Weights of a small GPT-style language model, trained from scratch on English Wikipedia.
Size: width 512, 4 heads of 128 (1 for keys and values), 40.9M parameters.
Architecture: rotary positions, no biases in attention or MLP, attention and MLP in parallel.
Training: a variant of Muon for these matrices, 965M tokens.
Each number is 128 + 32 x the weight over its row's rms, rounded and kept within 0 to 255. Layers, rows and columns count from 0. The size above them is the row's rms in percent of the matrix's.

# layer 8 attention query, 512x512, rms 0.0618, rows 73-74,201-202,328-330,456-458, columns 0-255
size [107 112  97  98 108 107 101 116 118 115]
[[157 135  99 128 107 103 100 164 102 160 137  86 160  53 126 107 120 196  81 103 159 149 113 144 124 139  76 115 186 122 106 100 195 132 171 108  78 157  61 138 187 192 115 135 131  92 153 147 104 153 196 130 173 135 144 150 136 135 155 161 145 127 195  89 134 142 118 123 118 130  78  86  79 143 146 120 147 157 103 123 166 155 147 165 119 131 118 144 121 100 140 169 162 151 140 103  97 208  73 143 136 152  75 135 179 101 117  78 147 158 135 130 101 103 149 181 147 109 130 110 174  80  75 159 148  84 120  89 188 142 213 118 125 134  75 188 149  69 112 126 181  98 116 125 115 116 117 109 185 116 164  92 148 143 119 115 157 163 150 137 127 132 173 154 131  96 175  55 114 169 152 131 103 140 168 117 145 141 155 183 132  75 147 146 120  89 130 134  49 113 121 111 147 126 135 144 166 149 103 118 128 119 136 138  93 134 131  99  69 119 139 116 151 113 172 133 106 162 103 129 117 194  81 120 147 166 112 119 121  94 116  99 201  83  91 158 109 110  87 175 107  84 125 123 102 123 139 111 124 132  94 129 113 102 119 192]
 [123 247 149  94  88  97 147 119 122 111 161 126  77 132  93 149 131 111  87  82 115 129 128 127  93 131 152  89  84  99  90 105 121  90 116 139 116 148 176 155 173  86 125 133 127 144 152 193 111  90 159 185 145 128 110 103 101 106 144 156 179 100 112 155 102  72  75  96  84 156 117 131 129 140 149 141  95 118 132 125  86 160 182 148 157 154 116 142 129 120 143 175 189 103 152 119 136 139 104 185 142 143  91 150 146 102 104  88 117 154  83 138  97 162 107 122 109 103  96 113 179 120 132 127 130 131  98  99  96 102 157 121 140 127 127  94 102 116 118  64 151  84 160 141  92 145 106 135 153 147 115 186 179 171 178 146 165  99 128 150 118  96 190  74  98 126 165  57 133 112 155 127 195 171 131 104 157  74 125  74  41 160  85 111  99  73 181 153 120 148 141 125 135 139 157  92 150 134 111 138 133 113 135 135 125 207 132 102  67 160 164 171 156 120  91 120  68 183 113 115 132 175  56 171 166 111 158 142 169 215 121 163 135 156 103 176 158 155 137 105 149 181 153 136 143 188 114 141 172 145 181  92  97 106 101 100]
 [181 118 118 139  79 116 120 165  64 167 126 106 167 104 124 106  47 117  81 104 122  88 108  99  92  77  45 117 133 157 126 153 173 151 145  91 124 121  96 180 171 150 147 161 182 156 180 138 147 146 170 165 123 104 141 102 147 164 107 116 193  97 180 131 164 135 144 141 150 162  42 114 112 128  85 161 164 135  61 116 146 165 116 132 134 123 111 184 112 133 185 169  86 142 126 142  99 110 115 118  93  97 103 138 114  72 136  85  60 157 126 141 164  90 126 146 116  84 147 125 192 149 101 167 139  60 138 144 162 127 159 151 149 154  88 152 136 123 100 165 108 128 140 168 141  94 113 107 141 135 156  79 129 161 131 116 152 107 122 117  72 177 137 160 101  79 108  86  82 191 187 177 139  91 149 138 152  91 146 129 142  86 130 180 125 133 114 166 108 155  90  96 115 104 126 138 172  90  99 141 105  82 137 152  90 148  93 138  65 108 126 120 120 123 182 147 141 172 113 125 138 174  96 175 169 112  67 156 120 142 110 115 197  78 136 147  81 126  73 156 109  64 143 157 153 121 161 103 113 144 157  81 161  63 114 148]
 [ 95 131  91 124  99 125 139 138 156  86  73 112  63  92 101 194  87 134 118 138 120 138 135 139 106  90 132  56 103 118  99  86  99  72 133 122 139 122 123 146 191  85 140 117  66 123 147 130 136  82  96 129 159 155  76 153  97 117 101 120 157 152 123 119 145  70   8 108 138 140  85 139  80 124 111  76  77 156 139 118 139 164 193  88 140 104 116 154 139 144 100 147 191 107 174 129 151 136  87 210 148 113  85 105 159 112 137 136 110 148 106 139  86 153  75 157 123  63  75 109 162 140 159 114  63 110 116 141 127  50 167 161 108 133 158 126 125 142 123  43 118  88 143  82 147  96 125 154 108 139 146 153 161 160 142 128 161 147 145 123 102 135 140 109  91 124 111 147 132 164 113  41 107 147 128  95 173 167 129  91 105 180  90  96  78 102  99 162 205 135 155 106 163 160 170 162  74 152 110  90 129 111 123 165 134 173 106 148 167 177 145 227 140 156  22  83 113 136 161 143 121 189 123 148 131  87 183 118 176 204  79 183 156 162 108 162 139 116 133 121 144 162 145 109 103 117 129 136 129 131 147 153 116 117  76 115]
 [ 95  74 130 187 146 162 128 127  83 140 123 104 130 124 104 129 129  95 112 138 102 121 114 104 112 147 181 145 117 122 100  92  86 166  97 122 154 103 104 137 164 111 230 145 106 102 173 192 120 149 153 138 189 123 147 124 144 120 137 116  30 111 146 133 141 147  77 175 107 128 118  53  88 170 135  81  75 167 107 142  56  99 151 148 159 120 130  74  84 136 112 120 119 149  69 183 118 125 143 116 150  70 155  93 142  73 142 100 122 114 117  87 148 148  96  27 189 174 116 121 141 123 111 132 141 173 177 134 156 197  99  80 120 136 192 142 145 108 100 201 119 119 128 125 115 117 143 164 121  76  95 187 148  83 142 138 165 106 113 140 130 132  95 157 183 128 107 178  52 114  98  86 130 122 115 162  32 124 123 147 106 108 121 104 132  76 140 160 157 169 166  90  85 131 192 115 100 112 135 128 130 146 148 155 124 130 154 143 102  56  97 176 122  34  97 157 157 135 136 130 130  77 127  72 161 151 166  90 163 125 100 163  69 137 154 101 128 125 103 160 136 146 109 153 101  49 150 123  51 107 144 142  91 169 155 177]
 [126 122  87  78 149  74  66 122 135 136  97 126 117 103 120 144  85 135 123  85 129 103 103 124 116  99 110 114 128 183  48 121 100 191  74  94  79 110  66 155 165 187 224 147 127 119 152 167 180 111 109  86 152 137 159 107  96 167 130 151  87 171  95 185 137 118  90 107 175 129  89 142 146 128 132 124 123 190  93 139 165 131 135 151 154 126 163 112 161 114 107 181 150 127  94 129 110 156 120 131 135 110 151  87 115 117  95  82  87  98 137  63  86 187 134 181 150 115 195  87 174 113 138 105 195 117 141 157 146 161 146 130 151 127 101 131  94 153 146 136 155 166 117 169 115 215 123  94 163 134 105 113 127 100 145 172 170 160 112 197  95 131 142 146  87 116 116  98 121  71 209 133 101 122  94 108 115  81 145 165 116  77 125 162 108 109 102 128 190 144 190 139 160 156 122 158 120 198  69 112 143  97  92 148  95 162 148 107 134 138  90  89  95  87 154 123 126 140 101 122 181 136 154  64 120 127  84 112 139 104  91  60 149  77 123 166 115 195 106 160 164 118 137 146 130  93  84 131 158  66 106  57 119 109 172 148]
 [146 151 159 107 115 156 135 100  95 118  78  85 143 124 140 135 126 162 112  83 168 150 115  80 106 125 133 111 175 136 218 117 144 105 100 104 119 129 104  64 151 200 118 125  73 105 103 113  48 116 125 131 162 143 124  73 140 118 115 141 124  73  91  93 113 122  48 120 162 115 133 115 156 146 177 146  66 169 128 112 159 123 121  95  94 109 116  94 164  88 122 109 124 123 158  85 126 144 127 137 114 118 103 109 152 137 182  54 151 142 119 156 158 125 132  97 154 181  81 135 127 153 113 136  93 122 110 140 188  76 182 158 107  74 202  98  92 141 146 120 119 105 119 135 154 132 172  89 120 165 114 106 176  92 146  97  92  91 109 133 173 131 186 136  85 106 113  98  97 136  90 123 142  94 129  60 144 119 115 172  84 199 219 106  95 109 110 138 144 126 113 100 110 133 143 149 105 136 150 133 130 190 150 114 126 161  91 131 162  89 131 143 132 109 127  63  73  60 164 166 121  96 140 105 124  77 178  90  86 170 117 184 154 167 109  99 136 152 146 112 164 184 170  80 100 151 137 110 111 182  91 162 110 173 150 111]
 [111 102 174  90 124  94 138 102 131 113 183 180 140 178 125 149 120 128 127  91 145 134 103 109 116 173 167  85  65 181 114  98 112 120 157 136 182 103  72 164 140 110 119 163 160 122 132 169 134  52  94 142 147 150 113 206 128  83 106 155 166 129 147 153 120  55  90 147 118 193 101 132  91 171 155 155 114 118 108 164 120  63 172 147 135 125 127 144 133 104  66 132 136 106 142  93 149 171 147 130 136 154 141 100 165  84  85 120 191 133 101 142 125  80  76 108 157 103 168  91 128 169 143  78  75 145 107  93 143 128 101 167 123 159 133 140  65 114  89 153 128 122 130 113 134 142  89 150  97 176 128  97 169 132 115 101 156 118 148 126 158 156  94 119 139 119 149 170 151 104  73 126  96 100 168 105 125 172 150 130  95 147 162 135 114 128 164 115 118 139 143  82  75 125 169  99 138 156 125 134 112 134 152 158  84 110 129  99 141 125  55 146 112  82  62 189 129 136 160 119 154  93 152 157 127 137  86 100  85 118 157  94 150 133 102  95 123 148  76 138 111  73 140 137 121 147  90 130 110  97  96 131 140 187 121 159]
 [114 118 117 153 133 106 122 123  64 175 111  93 161 115  98 119  83 134  34  70 149 135 128 139 151 165  47  97 156 181 132 105 176 147 172  91 137 155  98 173 147 142 126 156 132  81 127 133  97 146 182  77 119 132 172 123 169 135 140  88 167 150 133 114  87 148 122 117 105 185 112 145 106 133 135 136 167  94  97 101 111 183 122 162 146 148  23 173 123  78 156  95 129 139  72 111 142 162 111 118 160 105 133 144 132 119 110  65 159 187 147 113  76  87 128 113 185 109 135 102 130 169  88 151 158 102 129 118 191 172 144 147 113  98  87 120  93 140 110 120 155  84 111 111 120 145 116 119 134 114 133  64 136 152 117 117 129 186 177 157 135 123 152 134 149 104 144 130 138 131 152 163 164 135 102 125 130 106 105 166  95  73 112 133 124 156 127 173  66 103  74  91 149 148 127 145 186 133  89 115 179 118 119 146 128 134 180 127 137  80 179 126  98 134 143 129 160 108 103 160 146 166 174 155 143 170 107  97 110  83  89 148 198  90 120 134 152 101  56 140  95 138  90 112 140 108 148 135 109 154 152 144 194 149 147 166]
 [155 197 146 129 111 119 130 115 116  68 164  90 140 104 135 170 119 101  71 113 107 123 183 194 122  99 137 101  62 134 169 161 142  96 128 142 121 116 160 141 224  76 137 106 118 150 231 151 130 108 119 139 126 160 111  79 155 103 143 129 185 209 108 199 149  94  86 113 131 145  83 143 134 138 140  93 100 105 125 115 100 138 140 119 105 121 135 112 123 136 126 166 173 108 158 122 122 120 122 189 125 118  64 109 200 119 124 113 164 117  80 135  93 159  76 134  88  55 110  77 128 144  94 115 138 151 155  90 156 174 134 154 125 142 145 106 155 126 136  52 117  84  87 164 137 137 127 134 158 128 112 174 135 130 113 111 126  93 113 104 117 120 141  99  68  94 138  75 102 127 200  71 127 125 145 121 137 113 177 102  90 119 156 115  80 149 157 125 101 159 114  97 112 155 144 149 136  93  86 105 170 128 134 200  81 152  99 108 117 122 156 134 163 105 128  95 137  97 158 184 172 150  65 162 148 104 166 141 194 169 156 182 138 129  97  96 181 109 129  89  99 186 193 178 164 198 118 116 117 134 139 126 134 116  76  84]]
# layer 8 attention key, 128x512, rms 0.0463, rows 72-73, columns 0-255
size [116 116]
[[ 71 166 149 117 153 164  95 110 144 133  98  98 142 132 155 100 167 145  89 103 124 167 177 151 142 144 108 138 128 108 114 114 123 121 118 156 157 102 120 120 130 107 148 206  91 136 147 129 109 103  97 114 132 167 126 160  91 136 130 114  81 112  23 120  65 162 146 124 167 120  60 124 155 172 129 113 108  66 156 117 144   0  90 142 101 115 140 100 119 186  72 119 177 159 139 113 169 118 120  66 126 121 125  83 172 105 145 169 147 133 111 121  98 117 104 100 114 222  85 136  87 116 131  89 139 131  75 105  82 141 146 108 121 107 166 164 179  78 129 132 102  44 110  94 153 114 178 149 131  72  91 131  89 124  83 114 180 145 154 142 155 117 105 117  41 197 137 144 106  81  50 129 113 199  69 158 183 123 142 122  76 165 103  65  96 119 155 136 133 108  80 108 106 127 119 180 118 118 113 136 128 144 138 157  82 104 192 200 149 174 153 127 176 122 108 119 153 174 159 169 168  58 170 163 123 153 109 152 152 202 169 144 109 181 113 132 160 140 142  86  99 117 170 114 125 121 142 175 142 135 148 112  76 121 125 123]
 [108  74 140 154 174 112 118 151 121 120  91 158 131  73 146  96 134 110  88 124 105 101 120 152 105 146 166 164 130 189  83  97 115 131 146 146  69  96 103 127 126 124  64 138  93  82 107 136  97 121 126  94 146 153 101 146 142 117 115 132 180 112 167 131 109 134 138 133 171 130 147 174 120 123 142 115 172 210 104 139 146  92 156 136 117 137 134 118 140  97 140 117 179 167  99 139 168 116  75 145 101 136 128 172 148 118 191 161 100 124 131 114 185  77 159 104 126 166 118 124 106  89 116  58 122  98 155 169 194 113  87 137 123 123 146 152  82 130 102 151 131 167 177 124 159 149  77 172 106 136 148  89 119 159 138 141 147 179 180 167 178 111  75 216 213 112 163  70 146  49 148 159 124  50 133  71 139 171 165 159  90 110 130 141 108 127 148 133 116 142 158  76 125 134 205 113 102 102  94 126 147 113  85 148 111 138 184 134  81 165 159 150  69  94 131 122 114 127  94 145 192  95 191 145 116 106 151  59  48  87 115  77 172  71 102 141 157 131  82 144 145  74 137 125 100 130 180  90  89 130 143  87 129 118 166 170]]